Weights of a small GPT-style language model, trained from scratch on English Wikipedia: RMSNorm before each block, a variant of Muon for these matrices.
Each number is 500 + 40 x the weight over its row's rms, rounded and kept within 0 to 999. Layers, rows and columns count from 0. Numbers have three digits each. The size before them is the row's rms in percent of the matrix's.

# layer 14 MLP gate, 640x320, rms 0.131, rows 345-372, columns 192-223
102:443493460554532471479518461508546369491602502492540459542501488455472530460539538501530496542536
098:507529559438534468486528521496494547470508520510512507538554445521603448516449570488556459435550
105:492544449497449501539522512470469531545538538498551524529472501610431474499547442539490548517526
104:560561478552513540510485520516503544532606543595552497520454530535466446490507533480438529468536
100:474457548523490511554449502503466452481507459489558508508529505540548500477531501503487526446440
100:547504491381510523467594549462491504420470440575502499489457557493466538455524548524524459582507
099:496487547476500519486429587484566477536487527444515514497498539447496446529492445474460516537522
100:411479533497482540543542475502562510466512543543471523574536464449443517454456481507549534558545
095:545512422555517439501528520557540436497493496519521472512493505531475508440510470489503477495601
093:534485469400511523507488524518514464450456550498534478467483498480498514436557548555550481429578
093:515492437431554507538503560502512455551448536495523516466490544514520486466477534478470490542482
100:481508521462471472519494506512521516462603506543494489436538462500513465486507453464465530434486
107:540492532529450481498451478495478548489499562483582521568471471465460465452453542478514503439511
099:495519427463530490546592465514501509413507484507441609574405534564461458443535497491485436472494
097:491422485565481457524575490610574523459508477506514470499448487551484529493528480467449492530483
103:506548470568416502454520523465461525483470502520488500511531458433489473519455444475516505544499
101:551553504518484491515466536420484531481513505529506511565532516476502554513424548522506519493471
102:511492444552507465484495507471461515479526536508493507540516518523515466564523580461545524491504
100:508467530486455481511461395520463430450488490571519529404505485558526494502481521518536441473515
103:510462491505420422543477570516485569509549570526530407524460552465524543488570497524557494482509
099:583485494541515531482520533460447452493466561550513453564467440554532536510457501566521540559525
104:470526485532555549555553587476447500508542524545599529512460458457489452477524566479478579502525
101:477461478523482426457548424398433474536512449518471490405442559510425460456422496452482542505451
101:468514533503457447446492456551518541464592495472539527452450534523531516510523448457532585461583
100:492508561429476563439488451545489402561496502483481500553493510513507458472521476496459519506504
103:547461408554466443465522503488565510478475492504541495509567511489549444475497545547447486482468
104:546492462568548487492474483543494483551528485473553482442504406522574548472511499532491511557465
101:487463510524496538451457446469462502516517486502536545512512433528444419593491487491499536482506
# layer 14 MLP up, 640x320, rms 0.14, rows 345-372, columns 192-223
103:506449469580474439544487520501461572524519500444501520449500564510534448584544561556420507443499
098:447465504439487460546488540499488475470439508533533488427569516501453533510513487530482500519546
103:447471465514499457553509455480492459488512572445492494487464548508553446531468472481504474490437
105:410488541554507477496508546475443547495509471527530485442524487543528428473502474450465500425456
101:550472547535535458417517449501520481539493446518437480541469518478555509483433484567474485574557
099:471459454529550530510503519435492446503520507548499532431538537477466480509518471464458568458529
109:486564507495481504417493454443537456489491522448542526476497506531458472446444467504506503502561
102:600457442538448472505502586503519539539538499520574447478489493528455437474550489630537523470444
093:467452543582448525509484520495482552483515512502507556534486560480484466477517491426554511539492
095:550458474510479453533489560455461525558539466529461476510477468448492494530513485477506469486521
093:578552567503491427526517616493498515541458477538523570451427532567548438490489534545445457521471
099:513452537520482562514470452448510503515488543497547499396439486474493505521480526503548457416525
102:424544449487513510474407534476554477545561491495576497513430450466436528497533504482534504496526
096:474450488389530481422418494449446531510534459470590592511539441566501547564429519497511548475537
098:546548540447567467445491541444464542506469518499533517457518419570392489488401531485602500441533
100:511494413486532441482519505432484442431430433532527481559476569491509484432459484492504528568522
100:558437548532473460436515554528569493457487486479441418535527480464455538474475470572543534500480
095:500549490539505486595523457472511548504449418495456461518463556583561503481437497528514542555573
096:512460506520554510504529583574447441494468505455437500431476507461463526561516487479527501476528
103:496514467491525496528483546500556534397503441501461486499467567486514481503550481534517540495526
100:519494554481460501428543508565551445532529509488491585543527485536467436477467518508487499494449
100:542525535562478509447454499489478453557451498533552543540550504555485550522545478467492490452556
102:499516494581498517461431479469453487484493503537531491460463555477552472464492477515412496480483
100:494499491496507482510523418449444552378458525497487515517457517539486513570529570496506484494488
103:493499525452496598532486484524555443574528497459534537519554612488500484491514526433433576530471
106:532511433516463423402450499495461462528505527464495536497529485460475459492492542491490551452526
100:539549487495509507459500594521547526462507454551472469514530509495466524487603502443467551440462
098:517446502546578492529562411519507483497529486559483546427470455437529524509492495481544545515560
# layer 14 MLP down (transposed), 640x320, rms 0.0448, rows 345-371, columns 192-223
104:439497461570473442559547510434519526494516489507518508466506526619525510439556463478473423473456
096:455539491486529534463490531567549469448394532478580447499504494498497515583547592550506542441575
102:533545479520498489481486470451519586513550498491465491479459504475475514497466474440529498567520
105:537524509483485495513518447511509434506497453545540513578498490478531529492485463528511484494513
099:524430493464497485562481512540517578515480448546422491554498568567521483424499495535550555465531
094:488507551477474492515478610545536526537444481533537544487508501501528582490536517466512477523497
105:512530516519498541498525441483462512506429486451460526511491553559518478455492490555429571517426
098:565479471627570523479478499555486514522541422553511486510602515415491520471474525490498471468456
094:461517532511434520459521504535485516494522650576480479456493522503513463505490510513491510513504
095:400538590486485524502503452504549508493497452520522455514542546431503569459528505495514564452515
097:515520474505541555469481490529442458520518549539460508504541541536541449540437471520537496482580
099:502562451506509537502472501529529483469502536483453457429531525521499473485507537458447466457471
100:507453548482535551547457527516534442470565487508479511518504527481487468502533521465498462512464
097:463431500523599558487549515448531516402521415475509514544439508489486533540552524524500514432480
098:523462480482522496473530521488469510540554511450551507496466511559451529544483494498480540485454
097:479587482541438546460462541450403488455516498542543492555437501528518524491518461470447468479501
098:469428482484409511504545550521552385503463497554438444531498494483508537552479512477503515452443
096:514461491500458434565547460403479476400459486516525472563470509454518461619484405493458484556508
097:462412481563488537565538512500473549498506496486503516480472497503519500504481547498466492502416
102:483428529518534486539534511503512484460510518547517485427529555452538462435510495483495522462481
099:458477544481492515454540579522543435479479514548522562546591477551542564490524498516468495509487
103:542456482576483520509471475497506477478538498523551598486596408558519487448575453529495413411492
102:483489515472502512571516470441517534474536468537453505558467534532545510478422509473514505492534
104:453473473441548521554508567561504542458491538461484483440484515475486548562468567469524569556584
103:465544519467473531543482503509463519488466506494492512538528486470529445472502466492501542488429
107:519442494570448484455562548552535587543498572523419550517430444446500485528509507540538470422541
099:489474487475457539492567505486461511542468564539470552537502554441478511498503529474444436470538